From a checkpoint of a small transformer trained on Wikipedia: width 224, no biases in attention or MLP.
Each number is 128 + 24 x the weight over its row's rms, rounded and kept within 0 to 255. Layers, rows and columns count from 0. The size above them is the row's rms in percent of the matrix's.

# layer 19 MLP down (transposed), 576x224, rms 0.0745, rows 162-201, columns 112-167
size [101  99  96 104 106 101 102 104  96  99 104 100 100  98 100  97 103  99 100 101  94 102 105  91  96  97 102  97 107  96 103 100  99 103 101  94 101 101  97  99]
[[102 110 149 110  92 155 182 123 100  69 109 132 105 149 120  96 179 140 152 163 105 154 135 169 154 152 166 106 115  68 132 144 118  73 150 106 133 146 138 127 122 145  88 159 126 133 109 158 104 149 117 112  89 105 167 104]
 [ 97 127 155 133 140 151 146 192 100 168 119  63 131  71 137 116 121 167 162 118 158 123 100  97 151 150  84 120 116  89 106 148 160 133 128 137 130 113 131 129 145 127 135 108 103 107 130 119 136  94 128 105 151 123 138  96]
 [112  99 126 187 140 138 168 117 149 105  85 150 154 172 107 101  79 144 120  75 122 143 156 133 173 136 101 109 146 155 153 112 116 119 176 141 127 138 124 142 131 134 148 121  99 158 142 151 160  96 107 148  93 161 138 121]
 [ 90 150 129 116 156 148 118 125  97 178 165 129 107 125 150 140 169 109 103 129 122 107 151 164 122 150 106 147  75 114  99 160 152 148 156 122 159 118 158 139 139 123 129  86 122 136 201 160 140 138  84 121 144 134 124 138]
 [147 142 119 135 101  98  95 123 100  72  82 129 127 140 143 144 104 148 124 141  92 128 111 134 172 135 115 143  86 115 158  79  95 131 135 142 150 100  94 103 153 138 140 154 184 151 111 133 125 132 125 148 164 148 160 135]
 [193 129 172 103 121 146 112 122 156 148 133 169 120 126 131 125 121  96 122 132 160 125  68  86 134 163 125 144 108 109 142 113 110  98 105 135  99 121 145 117 103 116 146 109 127 139 122 154 116 133 111  99 181 131 124 132]
 [116 135 121 155 149  86 117 148 134 165 144 142 169 116 144 129 120 148 119 134 109 116 103 114  61 129 125 128 150 113 127 145 123 161 146 154 122 151 176 146  91  98 108 126 108 121 133 137 120 129 104 128 104 114 141 130]
 [144 178 107 177 132 100 139 146 122 137 155 106 115 126 104 171 167  91 139 129  92 121 111 124 166 126 159 148 158 154 140 125 112 147 134 110 115 147  78 123 141 181 107 118 125 138 169 124 152 109 137  97 144 138 137 117]
 [165 159 109 130 143  90 150  98 122 133 129 140 158 188 118 102 144 126 125 119 118 136  94 188 110 175  51 168 145 138 105 100 112 122 124 112 116 149 153 119 128 133 100 145 161  94 112 148 136 102  90 145 172 167 114 156]
 [106 155  83 136 130 110 126 157 101 121 102 142  94  56 108 177  97 101  99 117 143 111 127 112 144 135 109 144 117 132 105 117 162 162 173 153 104 112  98 128 126 105 116 133 120 103  99  82 143  98 127 139 141 131 171 105]
 [109  62 144 204 128 111 127  86 121 135 134 137 137 125 110  90 122 140  79 127 123 154 115 148 117 100 125 112 126 112  97 132  96 155 123  96 121 105 144 146 117 150  82 126 143 124 142 154 131 156 124 149 173 148  95 171]
 [123 169 107 123 131 127 113 170 132 129 143 160 158 132  97 154 143 125 130 123 136 131 122  87 122 142 160 152  97  93 145 113 180 126 134 116  98 128 132 122 132 127 150 102 155 133 177 128 109 147 106 146 101  74 125 150]
 [100 108 122 149 153 128 158 112 127 132 130 132  91 131 133 140 106 187 123 158 113 121 134 112 175 112 133 139 120 124 111 122 125 135 133 105  89 168  96 148 102  86  88 106 121 116 173 149 126  96 138 166 161 114 115 124]
 [110 150 154 110 134 195 128 126 109 111 144 143 137 151 150 122 136 100  58 155  96 179 120 142 136 144 206 186 120 137 170  85 127 126 108  94 145 131 129 140 152 110 122 132 133 115 149 143 124 166 136 136 157 116 115 114]
 [149 153 101 107 159 135 125 131 125 138 108 101  96 117 139 104 112 107 159 173 152 157 142 114 116 145 120 148 103 125 164 131 147 128 107 185 156 123 127 116 130 107 120 137 128 146 179  96  91 108 139 111 128 169 102 136]
 [152 121 143 164 114 133 141 132 117  89 173 132 134 105  99 153 108 128 145 138 100 168 105 151 126 109 120 119 154 124 168  79 146  96 119 130 116 144 157 129 135 137 144 178 130  83 111 148 112 136 106 143 154 137 113 139]
 [115 119 147 118 136 123 148 137 123 120 133 107 159 160 134 130 129 156 146 146 101 114 135  93 131 139 137 149 166 104 146 126 139 150 140 129 151 145 161 152 141 138 129 140 124 110 134 134 162 101 115 128 136 103 145 135]
 [ 99 167 145 103 136 115 168 117 140  92 102 118 103 124 110 125 112 119 138 159 112 133 110 142 125 178 121 165 138 125 158 142 131 127 107 114 157 115 127 139 131 150 123 157 100 140 121  96 107  92 102 110 175 113 162 149]
 [ 95 123 136 123 121 114 145 111 143 142 107 188 145 110 106 103 146 135 151 138 144 158  80 164 148 143 154 157 180 183  97 121 151  90 146 160 115 151  99 146  93  95 151 130 127 169 116 144 136 116 146 140 118  95 115 118]
 [161 149 130 139 109 137 101  61 141 121 127 172 120 127 147 141  98 122 155 149 134 113 146 130 142 125  85 115 105 171  97 152 145  99 165 125 130 166  94 139 158 118  97  96 106 151 128 105 134 117  86 121 112 133 148 139]
 [140 116  96 126 111 133 133 116 125 137 137  85  82 119 119 139 223 122 117 106 126 129 137 156 135 146 138 139 135 116 139 125 107 137 133 139 100 154 128  99 112 121 165 115 160 131 129 131 108 106 134 132 119 106 168 126]
 [127 135 156 107 110 134 117 130 177  92 105 111 132 116 122 153  81 146 158 119 108 167 138  93 108 146  64 156 137 119  79 128 157 101 171 117 122 138 115 118 149 145  98 114 105 123 118 132 154 106 104 141 114  67 140  88]
 [152  93 107 167 128 106 135 150 122 137 122 108 151 158 110  90 114 125  95 117 143 134 162 119 116 100 117  78 114 112 127 148 119 119 103 158 117 159 115  92 118 145 137 126 147 169 151 138 135 149  85 100 148 178 113 170]
 [142 103 122 142 117 178 123 104 143  94 150 153 154 110 138 137  92 136 152 139 135 135 147 106 133 102 108 145 124 158 143 136 122 166 136 142 179 116  93 134 158 106 125 120  98 148 182 118 121 113  59 108 142 133 128 184]
 [172 150 160 102  98 128 121 159 121 160 105 146 101 106 178 162 160 113 142  70 146 115 155 144 132 152 119 163 112 111 134  96 163 142 135 142 113 186 118 128 133  94 163 116  74 168 126 131 167 121 127 124 123 108 143 148]
 [137 133  80 124 117 124 130 127 108 127 177 130 168 121 138 131 143 121 109 105 168 128  99 103 148 122 128 146 123  93 116 123 151 105 149 118 178 149  87 107 189 118 116 163  85 143 123 122 132 155 109 145 145 101 137 152]
 [123 140 141 127  90 152 120 106 148  89 157 170 134 126 120 128 137 139 155 156 135 157 121 151 109 100 155 176 149 134 131 110 126 185 154 128 143 135 125  91 117 127 118  94 123 171 139 142  86 158 142 138  81 134  86  89]
 [139 127 174 119 152  96 146 144 157 126 111  81 135  79 114 122 104 133 145 132 119 172 117 113 156  91 186 152 113 102 111 163 129 115  87 106  91 122 145 189 136 138 161 143 147  99 124 146 182 147 156  72 114 135  96 168]
 [165 125 144 135 104 136 149 171 132 128 137 135 120 126  84 102 110 147 133  88  94 101 165 183  70 133 130 126 140 126 121 178 138  92 151 107 134 152  99 110 119 143 130 133 140 168 157 102 109 173 130  92 103 136 156 152]
 [127 109  97 126 157 134 134 154 139 189 123 152 114 122  98 122 134 141  88 152 135 181 172 106 171 122 158 153 160 161 179 129 153 125 104 148 129 119 109 128 140 107 177  97 137 142 104 164 101 130 125 106 130  91 113 127]
 [ 99 145 112  78 124 137 146 112 139 139 132 133 116 146 146 151 119 104 126 124 123 183 139 118 135 127 142 165 129  91 154 130 179 123 154  92 125 152  91 108 120 164 132 115 136 117 180 145 115 105 140 122 178 117 137 118]
 [137 112  83 175 166 124 119 110 125 137 151 131 133 114  99 146 149 110 148 120 162 112 113 138 136  73 121 128 168 134 124 149 132 114 144 138 139 107 130 134 133 110 135 100 109 105 118 155 138  87 140 134 152 100  97 109]
 [111 128 126 123 116  96 156 131 120  97 100 128 121 118 137 138 115 119 141 150 105 110 114 160  90 147  90 113 148 127 124 150 141 121 144 142 114 110 152  93 115 176 128 162 124 168 122 150 105 157 131  88 162 152 138 117]
 [109 132 160 147 117 108 139 175 162  98 100 163 129 122 103 124 104 144 162 165 132 122 186 118 155 151  75 115 103 115 105 120 166 138 114 121 111 138 130 120 131 129 163 143 168 104  98  93 140 126 136 136 138 124 129 109]
 [102 135  93 122 107 125 163 129 119 148 109 144 151 123 129 132 155 120 153 141 132 122 133 171  77 151 116 174 145 116  84 105 127 130 118 152 117 144 109 122 164 101 124 121 106 104 127 124 150  96 131 120 162 124 166 133]
 [138 115 137 164 149 139 131 150 154 193 122 116 122 116 124  85 185 160 137 160 144 137  95 142  97 134 132 131 110 131 129 162 161 114  98 127 118  97 117  95 137 148 119 161  88  84 111 107 101 115 108 102 136 164 131 117]
 [145 117 142 111 130 141 115 120 129  99 143 131 169 153 139 105 134 115 140 121 146 136 141  99 147 103 119  89 131 136 133 134 122 122 143 159 148  84 124 132 121 150 143 140 134 109 119 139 133 114 125  95 103 118 153 161]
 [128 140 141 150 136  98 133 119 126 116 136 145 156 172 152 112 117 135 112 107 134 129 104 106 175 165 118 142 139 141 116 129 122 139 148 125 117 115 149  99 129  76 147 110 149 148 121 132 130 120 171 123  99 104 127 175]
 [140 127 157 129 135 103 171 140 120 116 115 128 153 141 130  62 170 135  96 132 146 132 156 153 122 147 158 139 108 109 119 141 131 131  79  87 126 130 154 102 159 127 188 165 118 140 105  76 139 161 178 102 134 163 146 102]
 [143 130 143  78  76 157 136 149 120 148 146 102 107 148  83  99 126 159 112 100 141 126 104 151 103 144 129 157 113 147 150 121  57 125  89 158 150 148 153 140  98 136 167 127 114 113 126 101  89 146 141 145 161 117 100 171]]
# layer 19 MLP gate, 576x224, rms 0.0733, rows 163-202, columns 112-167
size [101  95 110 101 102 106 100  99  95 101  98 101 100  92  95 103  90 107  98 100 100 102 106  93  98  99  97  99 100  97 103  99 104 101  96 103 101  96 101 103]
[[ 90 147 126 133 141 141 156 148 157 128 140 124 153 118 141 126 118 119 126 119 126 142 108 142  89  90 112 114 154 152 105 103 117 123 140 129  95  89 140 112 150 166 130 137 156 114  94 125 146 125 156 122 176 106 111  74]
 [135 126 152  91 143 107 112 149 129 103 132 114 112 124 126 138 115 110 131  83 138 124 154  98  85 162 148  96  69 107 124 153 118 120  95 117 129 120 144 124 105 167 163 130 115 130 169 173 110 152 110 152 112 108 132 114]
 [126 156 102 111 110 164 118 149 154 112 118 130 122 112 157 127 140 130 152  98 109  99 144 167 109 122 110 155  95 123 110 162 107 107 225 140 112 130 148 111 120 165 103 133 103 160 168 141 167 144 132 148 124 119 177 134]
 [ 94 152  99  67 139 180 111 103 110 110 128 132 107  69  89  94 138 108 166 117 103 116 117 133  97 143 165 125 187 126 159 108 119 134 172 158 118 107 120 114 114 155  66 157 132  95 140 151  98 129 127 151 155 126 147 149]
 [101  70 117 133 148 153 111 119 118 162 151 152 130 127 149 122 172 130 107 128 104 113 114 136 114 159 116 148 120 136 119 150 108 150 108 127 113  71 165 120 143 139 120 139 135 155 117 160 159 134 151  92 103 126 128 117]
 [134 140 178 157 119 119 136 131 157 123 125 127 129 110 121 173 183 124 119 125  99 169 140  73 131 149 148 143 165 132 104 149 151 131 108 127 123 159 121 125 126 144  99 165 130 132 150 119  52 106 116 128 154 122 132 156]
 [ 81 127  95 142 110 179 118 177 162 130 163 150 149 103 126 127 106 125 129 127 172 113 114 114 130 107 104 150 157  74 136 123 182 120 148 116 108 125  87 167  65 132 107 119  90 118 108 120 115 162 121 146 162 154 127 125]
 [101  68 116 108 169  97 137 128 108 135  86 107 103 145 176 146 147 123 153  99  88 114 162 171 132 162 111 111 154  91 105 124 164 105 183  97  91 104 165 111 128 126  95 155 130 120 127 141  77 174 130 148  86 119 114  86]
 [131 115 101 113 162 156 117 143 128  91 123 161 105 123 133 143 102 155 148 181 151 128 106 104 133 132 165 124 139 111 146 155 112  99 134  82 137 145 161 117 130 155 119  68 127 141 151 114 124 139  95 191 105  89 172 122]
 [150 158 158 116 152 135 134 101 161 105  99 127 117 117 122 118 169 167 120 144 127  82 119 100 111  87  89  99 119  86 139 126  94 127 125 101 134 129 108  94 117 106 132 136 156 132 152 111 116 109 169 124 139 143 110 119]
 [ 68 140 157 113  99 129 144 118 140  83 133  96 153 130 169 137 127 137 102 109 140 142 105 142 140 133 121 142 178 119 132 123 167  98 128 140 161  86 149 110 127 133  93 133 172 123 154 124 142 118 132 139 137 101  88 106]
 [118 137  56 111  92 119  83 144 138 158 136 154 150  82 120  76 130 134 109 156 156 121 152 168 132 136 142 148 124 116 175 131 153 196 119 161 161 143 127 132 121 135 128 102 156 144 132 110 116 134 140 152 107 136 130 119]
 [143 119  96 134 122 128 123 159 126 160 113 138 121 155 126 145 120 147 111 125 143 111 128 140 115  78  80 141  91 101 110 174 112 115 109 184 134 146 147  96 147 112 117 115 145 134 127 176 126  83 128 139 111  91 111 152]
 [131 130 146  81 142 104  99 112 112 146 147 129 178 121 117 140 141 124 118 138 132 130 118 111 138 125 165 149  97 157 153 158 147 170 118 109 133  99 126 135 108 144  68 121 137 137 113 160 106  98 104 155 190  90 126 108]
 [125 102 127 122 147 134 157 122  75 118 120 142  96 145 103 121 145 140 121 136 150 134 119 117 125 168 134 208  98 153 117 120  86 123  95 106 145 119 142 136 141 124 122 133 110 157 151 127 138 156 109 117  98 126 155 100]
 [109 104 155 103 154 148 159 115 145 133  98 122 128 127 100 152 138 177  75 125 160  98 130 141 128 109 178 143 147 111 130 162 113 164 129 116 151 152  87 104 143  88 138 156 127 128 135 132 139  95 110 145 156  99 130 183]
 [129 133 134 112 119 165 156 114  90 121 130  91 131 110 111 132 153 143 119 148  61 144 109 110 169 126 144 184 148 102 116 161 129 134 135 119 126 132 123 115 150 140 156 110 119 122 137  99 156 121 113 143 151  93 131 119]
 [138 130 157 117 129 115 146 114 171 117 116 172 138 118 168 125 163 140 146 122 128  87 149 160 101 143 127 151 108 154 153 116  86  88 149 116 121 119 121 143 165 122 175 131 128 112  76 162 149  82  99 139 162  81 143 108]
 [108 119  96  79 137 120 141 117 125 109 161 125 131 158 105 132 138 130  94  81 119 132 138 149 150  90 140 120 143 128 107 138 133 113 147  97 152  74 113 133 166 143 114 119 130 142  98  90 154 111  76 137  79 129 129 121]
 [141 133 129 102 114 124 128 172 119 121 128 138 154 135 112 119 179 148 158 146 141 110 118 109 109 124  96 153 135 109 122 126 123 117 164 126  87 152 124 117 123 120 118 170 139 146 155 149 143  79 113 135 141  89 120 189]
 [ 95 124 127 140 151 140 109 109 141  99 105 122 120 141 132 106  95 141 133 149 130 150 130 130  87 157 145 148  85 172 109 141 140 135 111 104 121 167 118 128  94 122 123  68 112 132 137 121  83 117 190 120  78 139 133 121]
 [116 175 135 100 132 165 161 125 119 116 110 121 106 104 123 172 188 141 132 105  77 115  92 137 122 157 145 165 119 129 117 131 115 138 134 106 110 110 142 145 132 138 126 128 163  92 143  93 116 137 166 127 129  62 153 156]
 [112 102  97 104 149 151 137 123 106 133 120 153 147 119 174 165 155 175 126 105 115 129 155 125 143  89 137 109 123 120 113 105 155 172 129 159 136  87 115 181 127  85 127 133 115 114 111 128 106 179 131 123 136 111 161 138]
 [101 105 124 126 131 178  96 119  92 142 150 124  89  93 123 134 121 132 127 132 117 118 125 120 134 145 140 158 153  94 151 119 138 143 107 139 117 109 126 104  99 177  97 126 141 116 116 141  83 160 117 130 134 114 146 119]
 [118 106 148 130 151 139 119 122  81 100  83 128 147 155 146 143 163 202 175 121 159 139 161 123 171  83 120 125 135 145  93 147 134 155 134  98 130 119 125 127 147 121 143 123 129 126 185  94 146 106 125 127 148 101 118  96]
 [159 124 160 122  99 197 101 112 116  91 120 165 113 102 100 135 152 119 137 124 152 122  82 112  99 155 104 159 119  93 145 158 108 121 142 129 154 133 117 147 163  96 139 106 148 120 164 145 159 144 119 120 109 147 169 122]
 [134 159 127 117 122 128 122 171 131 133 127 111 163 165 175  85 122  87  96 118 115 123 139 132 118 136  98 136 167 128 131  98 150 163 109 139 110 112 122 129 118 111 139 131  90 135 138 171  86 114 147 125 135 136 110 111]
 [136 125 132 117 132 149 159 143 103 101  97 144 135 138  78 134 147 164 163 191 107 134 112 164 156  75 111 148  99 130 118 141 125 142 125 112 123 147  96  75 122 145 100 102 164 154 153 113 143 102  99 148 133  99 109 181]
 [ 99  78 143 103 117 150 133 125 147 141  86 147 166 115 145  92 122 101 130 115 117  77 113 144 100 123 160 157 103 125 113 105 106 101 125 135  84 152 181 111 150 114 133 115 125 113 102  93 115 117 140 138 121 131 144 126]
 [ 93 142 131 134 127 115 145 170 126 114 131 142 128 108 149 149 165 157 134 144 131 113 110 155 110  86 138 130 171  67 155 136 139 160 146 100 138 112 125 160 113 131 148 127 144 152 143 123 119 103 157 138 106 133 121 145]
 [123 133 152 109 106  94 151  92  86 101  75 145 112  51 122 119 161 112 151 173 116 147 174 160 135 136  94 125 144 165 156 135 100 114 152 167 118 137  65 125 150 127 149 111  78 158 122 125 152 113 158 105 143  98 139 144]
 [118 153 140 187 153 169 165  97 122  82  76  81 141  84 110 101 154 114 135 133  98  90 104 109 139 131 172 154 163 181 139 139 100 109 148 166 127 142  75 134 148 172 137  90 133 144  87 142  97 147 130 140 143 136 148  96]
 [113 108 159 154 163 139 159 131 124 126 177 103 194 103 156  75 155 134  94 112 144 123 122 128 138 120 119 126 137 123 150 166 127 148 162 131  89 120 155 179 145 156 121 103  94 156 108 140 150  75 147  93 112 135 123 158]
 [145  63 143 154 101 162 118  82 137 132 161 138  79 124 117 127 145 107 132 127 107 122  90 146 121 114  99 169 139  99 152 140 113 123 124 144 132 143 130 122  81 108 130 109 158 121 151 150 123 105 125 152 118 112 135 140]
 [ 98 125 168 111 143 142 145 118 128 100 158 130 135 143 157 170 123 110 157 106 137 124 130  97 169 115 114 157 115 111 128 117 128 148 116 142 102 120  95 151 119 119 123 100 136 128 133 119 133 155 106 121 101 116 161 162]
 [146 126 125 127 157 149 117  96 102 149 110 119 141 117 129 206 120 114 128 139 176 115 121 141 192 123 106 119 118 118 126 106 122 117 106 126 128 131 103  99 133 132 161 121 157 115 171 127 152 124 130 122 149 106 144 135]
 [123 190  84  88 180 161 145 134 132  92 118 112 155 121 141 106 127 122 159 108  64  98 164 136 109 174 167 132 175 133 141 140 125 159 127 126 121 153 103 155 116 165 116 100 152 110 195 108 135 117 110 139 134 124 156 131]
 [122 115  96 125 136 126 147 135 148 112 108 152 133 138  48 162 147 126  99 154 102  94 105 122 164 152 116 116 128 135 146 145 125 126 128 155 116 161 102 129 127 155 115 112 143 135 135 117 140 118 148 139 152 118 144 146]
 [125 123 154  97 100 116 167 126 170 148 138  97 127  99 137 165 136 133 134 166 119 121 119 101 105 113 116 140 122 159 118 139 152 155 114 125 128  99 137 174 140 167 130  83 162 153 122  91 109 143 143 122 119 165 164 145]
 [139 128 109 124 122 112 139 122 117 140 135 149  74 120 129 112 167 141 123 109 121 126  90 118  99 136  66 131 107 129 119 164 116 101 132 163 128 158 123 130 160 102 130 137 141  82 131 136 128 116 155  93 122  69  98 151]]
# layer 19 MLP up, 576x224, rms 0.0758, rows 163-202, columns 112-167
size [100  96 101 107 103 103 104  95  96 104  99 101 100 101  97 110  98 101 100  93 103 106  93  92  95 103  97 110  95 102 102  97 104 100  93  96  99  97  99 101]
[[130 109 127 135 122 159 147 137 146 122 128 156 114 141 109  84 127 142 132 125 148 133  93 138 142 105 121 134 112  97 156 108 131 167 127 108 126 149 157 115 142 103 119 151 151 127 116 116  92 141 183 128 137 114 125 106]
 [115 118 145 169 152 154  88 167 126 111  97  88 139 119 143 149 162  99 132 154  90 135 127 169 171 118 147 120 145 150  75 133 146 163 126 133 114  88 173 102 151 152 120 129 127 103 132 148 117  97 134 161  78 123 133 140]
 [149 138 173 132 159 132 112 117 161 132 139 127 134  94 139 142 130 103 145 151 145 120 150 139 150 109 133 101 150 143 121  71  95 186 122 132 106 138 144 155 141 159  96 120 114  97 100 140 115  94 119 163 124 124 153 109]
 [138  91 126  75 128 104 119 173 132 126 155 141  71 124 151 124 150  93 108 146 137 118 148 148 109  93 132 114 150 152 116 101 117 119 159 159 148 153 123 159 168 204  97 159 117 121 133 175 168  82 103 104 115  85 124 101]
 [ 92  84 121 122 158 133  92 172 143 139 151 116 149 108 128 130  98 142 134 108 183 172 111  94  98 110 143 136  93 108 126 160  93  69 125 137  92  97 106 149 135 140 133 118  97 130  95 140 168 152 129 144 120 130 167 134]
 [127  96 101  75 109  86 122 107 126  90 154 139 125 120 112 114 101 117 181 134 153 178 156 108 124 169 104 122 141 141 143 112 170  95 123 131 153 131 122 171 121 132 141 143 123 176 121 158 114  77 132 149 133 169  94 121]
 [122 151 155 105 120 181 144 130  77 148 129 117 145 112 170  84 151 111 137 146 171 138 146  81 169  99 121 147  83 139 106 153 115 133 128 125 144 113 179 114 146 137 181 104 153 107 120 100 120 163 128  88 162 139 157 175]
 [117  98 145 137 149 119 134 128 158  96 141 128  92 116 117 121 183 143 124 161 129 124 128 148 194 111 118 130  88 128 136 152 113 120 129  97 134 109 146 141 153 102 127 120 126 111 155 147 113 169 139 156 114  99 122 133]
 [139 113 148 123 110 131 125 123 117 142 104 123 188 148 168 135 130  97 123 107 107  96 133 132 154 120 149 140 112 113 167 110 126 128 118 157 112 133 128 128 104 110 157 155 101 120  87 125  93 117 125 109 137 136 120 129]
 [ 76 164 147 100 118 117 161 133 127 100 135  82 142 112 138  93 136 119 107 164  74 121 191 168 124 120 120 130 155 166 165 102 126 151 123 158 136 119 117 125 178 125 140 107 150  94 166 138 143 153 106 141 113 158 136 113]
 [157 125 115 130 115 107 100 105 176 171 142 152 165 133 172 141  84 144 150  98 172 100 111 125 126 128 150  86 129 135 152 109 134 126 147 132 130 123  83 171  72  88 136 114 134 148 127 100 120 123 108 111 156 160 147 118]
 [144 111 131 137 152 141 127 127 121 118 153 135 112 147 157 151 104 159 117 126  97 132 145 118 155 126 141 126 165 146 144 117 100 115 141 113  86 118 128 164 122 130 108 123 152 142 119 138 158 133 120 119 155 133  95 128]
 [127 128 161 109 127 129 112 104 128 139 138  75 105 148 162 133 148 118 135 108 169 135 141 152 133 105 126 115 137 102  91 128 127 159 125 122 109 182 148 106 150 104 106 193 140 143 150 152 156 139 105 122 144 119 131  80]
 [ 84 183 125 129 155  98  52 125 164 101 134 112 117 147 116 168  77 114 112 110  94 142  93  98 130 143 141 159  91 130 172 144 103 145 122 143 125 132  95 130 117 161 120 137 115 152 129 142 126 128 136 147 156 128 139  99]
 [156 136 130 146 139 155 147 149 117 148 145 167 125 115  94 192 140 148 115  89 107 119 158 112 141 122 143 158 114 128 143 156 124 146 172 114  99 128 108 129 147 141 101  78 100 114 155 110 151 118 106 161 130 105 180 121]
 [106 138 118 153 104 134 139 140 123 127 169  96 152 171 101 111 141  78 175 153  87 154  94 133 136 138 129 125 117  79  94 124 115 138 123 138 113 144 133 128 120 170 165 106  87 168 107  93  99 150 155 149 114 135 131  69]
 [121 102 124 121 158 106 169 126 169 149 145 152 126 109 131 153 139 119  96  99 134  72 129  83 110 117 105 115 138 106 129  97 153  97 102 116 128 111 153 166 120 122 124 111 119 133 110 133 135 134 151 138 116 157 130 156]
 [ 96  88 124 106 176 144 106 103 125 137 102  98 148 131 130 111 107 100 132  92 123 139 106  91 141 125 101 134 133 144 124 148 127 154  82 133 104 119  90 106 173  97  68 150 143 178 113 109 113 130 131  89 134 163 129  93]
 [137 134 106 137  99 144 110 156 138  98 152 141 112 116 137  80 104 112 124 127 131 164 119 111 178 151 154 152 101 141 135 123  89 126 122 156 119 128 159 107 122 114  95 144 112 144 109 146 134 142 108 145 136 133 137 135]
 [136  73 148 172 119 125 122 104 159 141 108 158  88 160 143 118 125  97 152 111 108 171 112 141  99 121 152 155 135 129 122 117 123 116 127 131 139  78 139 104 117 113 131  92 119 127 145 110  91 123  74 118 137 157  90 147]
 [151  95 130 109 118 128 131 137 108 162  88 108 122 145  94 122 149 137 148 117 153 125  93 106 133 122 147  78 141 105 134  76 101  94  81 145 132  93 115 159 147 124 104 129  99 144 152 135 151 108  87 130 117 184 134 146]
 [160 173 127  80 123 162 139 113 134 116 124 108 131 129 156 138  69 126 157  68 144 127  85 141 149 136 103 137 129 162 146 156 128 131  99 116  99  98 106 153 130 140 116 109 145  77 153 117  97 143 165 141 128 134 123 137]
 [167 141 162  86 117  92 138 109 140 173 132  90  94  87 119 118 122 106 111 135 129 157 112 121 152 151 128 135 108 156 152 159 111 131  91 132 139 115 123 127 120 132 135 117 148 148  97 149 161 112 159  91 140 150 124  95]
 [140 162 139  99 170 112 118  92 116  73 141 109 128 156 120  98 145 102 138 136  80 125  87 120 160 125 106 129 124 105  99 152 130 146 112 119 102 148 108  80 120 139 109 127 153  92 150 124  65 142 105 174 153 139  67 117]
 [125 115 146 161  64 137 135 122 149 164 141 157 128 148 133 130 125  78 101 112 137 144  80 125 106 169  60 133 115 125 152 159 150 130 132 168 127 140 114 162 142 107 119 163 141 162  91 105 111 147 132 187 132 116 130 131]
 [153 125  76 125 115 158 105 107 144  99 163 111 149 161 105 122 139 161 150 169 128 151 146 169 139 144 143 160 122 122 152 122 147 102 130 132 159 129  98  93 144 103 140 120 126 142  85 109 156 131  89  88 114 152 112 131]
 [150 142  99 128 115 147 160 111 166 117 102  89 119 115 175 153 122  92 125 167  98 126  98 145 164 124 156 128 167 138 127 151 105 124 137 139 105 128 144 119 122 151 107 100 162 149 133 131 120  80 125 188 160 131 147 139]
 [172 102 139 128 126 145 154 126 100  88 135 127 126  82 134  99 138 168 122  97 160 134 105 149 116 125  77 129 121 153  96 140 129 141 125 118 117 144 113  87 153 129 109 106 134 134 125 144 107 115 123 152 129 109 128 152]
 [130 111 150 105 127 156 116 130 142 153 115 114 136 106 165 128  70 124 111 127 100 137  99 142  68 148  94 144 181 146 110 100 152 140  87 170 112 152 153 127  70  75 119  97  84 134 142 121 164 161 166 122 153 160 114 117]
 [108 102 152 122 123 103 122 147 117 137 153 139 141 131 140 126 130 121 137 140 136 103 131 152 132 181 145 125  99 139 117 110 137 153 143 146 133 149  78 132 119 134  93 111 166 117 167 133 151 118  90 150 139 142 143 134]
 [148 115 142 156 122 117 153 147 118 171 148 117 139 135 123 130 108 121  84 155 138  84 144  55  87 103 111 117 119 137 126 131 153 125 150  95  72 166 156  77 160  95 117 148 108 101 119 110  98 137  70 124 142 141 109 130]
 [121 143 126 128  69 107 101 159 147 169  91 142 133 151 141 112 128 123 119 149 115 133 146 112 117 102 134 121 106 137 123 156 139 136 115 133 119 130  96 122 148 123 146 135 143 113 170  79 103 127 130 132 126 154 136 132]
 [105 105 128  93 131 125 134 164 130 122  91 128 118 135 123 103 117  97 164 100  84 141 131 102 148 147 135 135  72 100 125 127 157 166 148 149  96 139 116 123 119 126 163 112 133  90  92 133 149 181 124 124 140 134 100 140]
 [120 129 103  94 138 117 152 129  72 129 136 130  65 156 119 117 133 137 112 168 118 114 133 110 106 134 141 142 125 152 129 164 105 143 106  72 140 140 161  76 157  96  93 145 127 125 130 142  91 141 112  91 141 142 105 153]
 [114 119 115 139 170  98 114 105 127 150 128 146 129 133 129 107 125 157 152  87 145 121 164 149 158 103 122 128 159 100 137 130 150 100 117 139 150 108  83 114 154 102 143  78 130 144 155 108  51 141 146 139  86 134  82 126]
 [112 147 106  94 128  87  99 125 142 119 110 163 121 170  98 137 119 167 131 149 148 154 107 130 120 107 125 145 145 172 123 140 168 101 121 156 113 160 145 137 101 131 122 101 123 155 183 135 130 142  99 146 125  63 123 137]
 [180  79  87 148 105 130 128 162 125 138 114 126 127 111 121 137 120  93 114 122 138 125 127 147  91 107 132 132 139 176 124 112 190 104 188 142 116 147 177 139 117 108 165 119 102 190 114 126 160 137 139 112 109 133 150 125]
 [117  91 130 131 145  81 172 120 131  93 145 125  96 115 128 124 106 109 146 165 139 129 104 125 169 138 132 162 179 145 146 166 114 157 120 124 160 113 144 151 122 128 151 106 113 154 144 131 158 189 128 116 149 105 126 110]
 [130 120 155 174 159 116 131 127  95 145 122 124 134 113  96 114 151 123 146 112 146 118 136  98 139  89 145 110  58 122 107 123 109 117 143 143 132 140 152  92 114 108 130 144 150 143 154  78 131 102 135 162 114 120 141 174]
 [136 115  74 106  93 119 138 123 120 150 103 135 112  88 116 126 123 131 165 133 150  99 122 123 115 123 114 127 154 124 135 123 134 110 100  77 127 136 137 103 131 123 155 147  90  80 124  93  86 178  91 145 153  86 144 121]]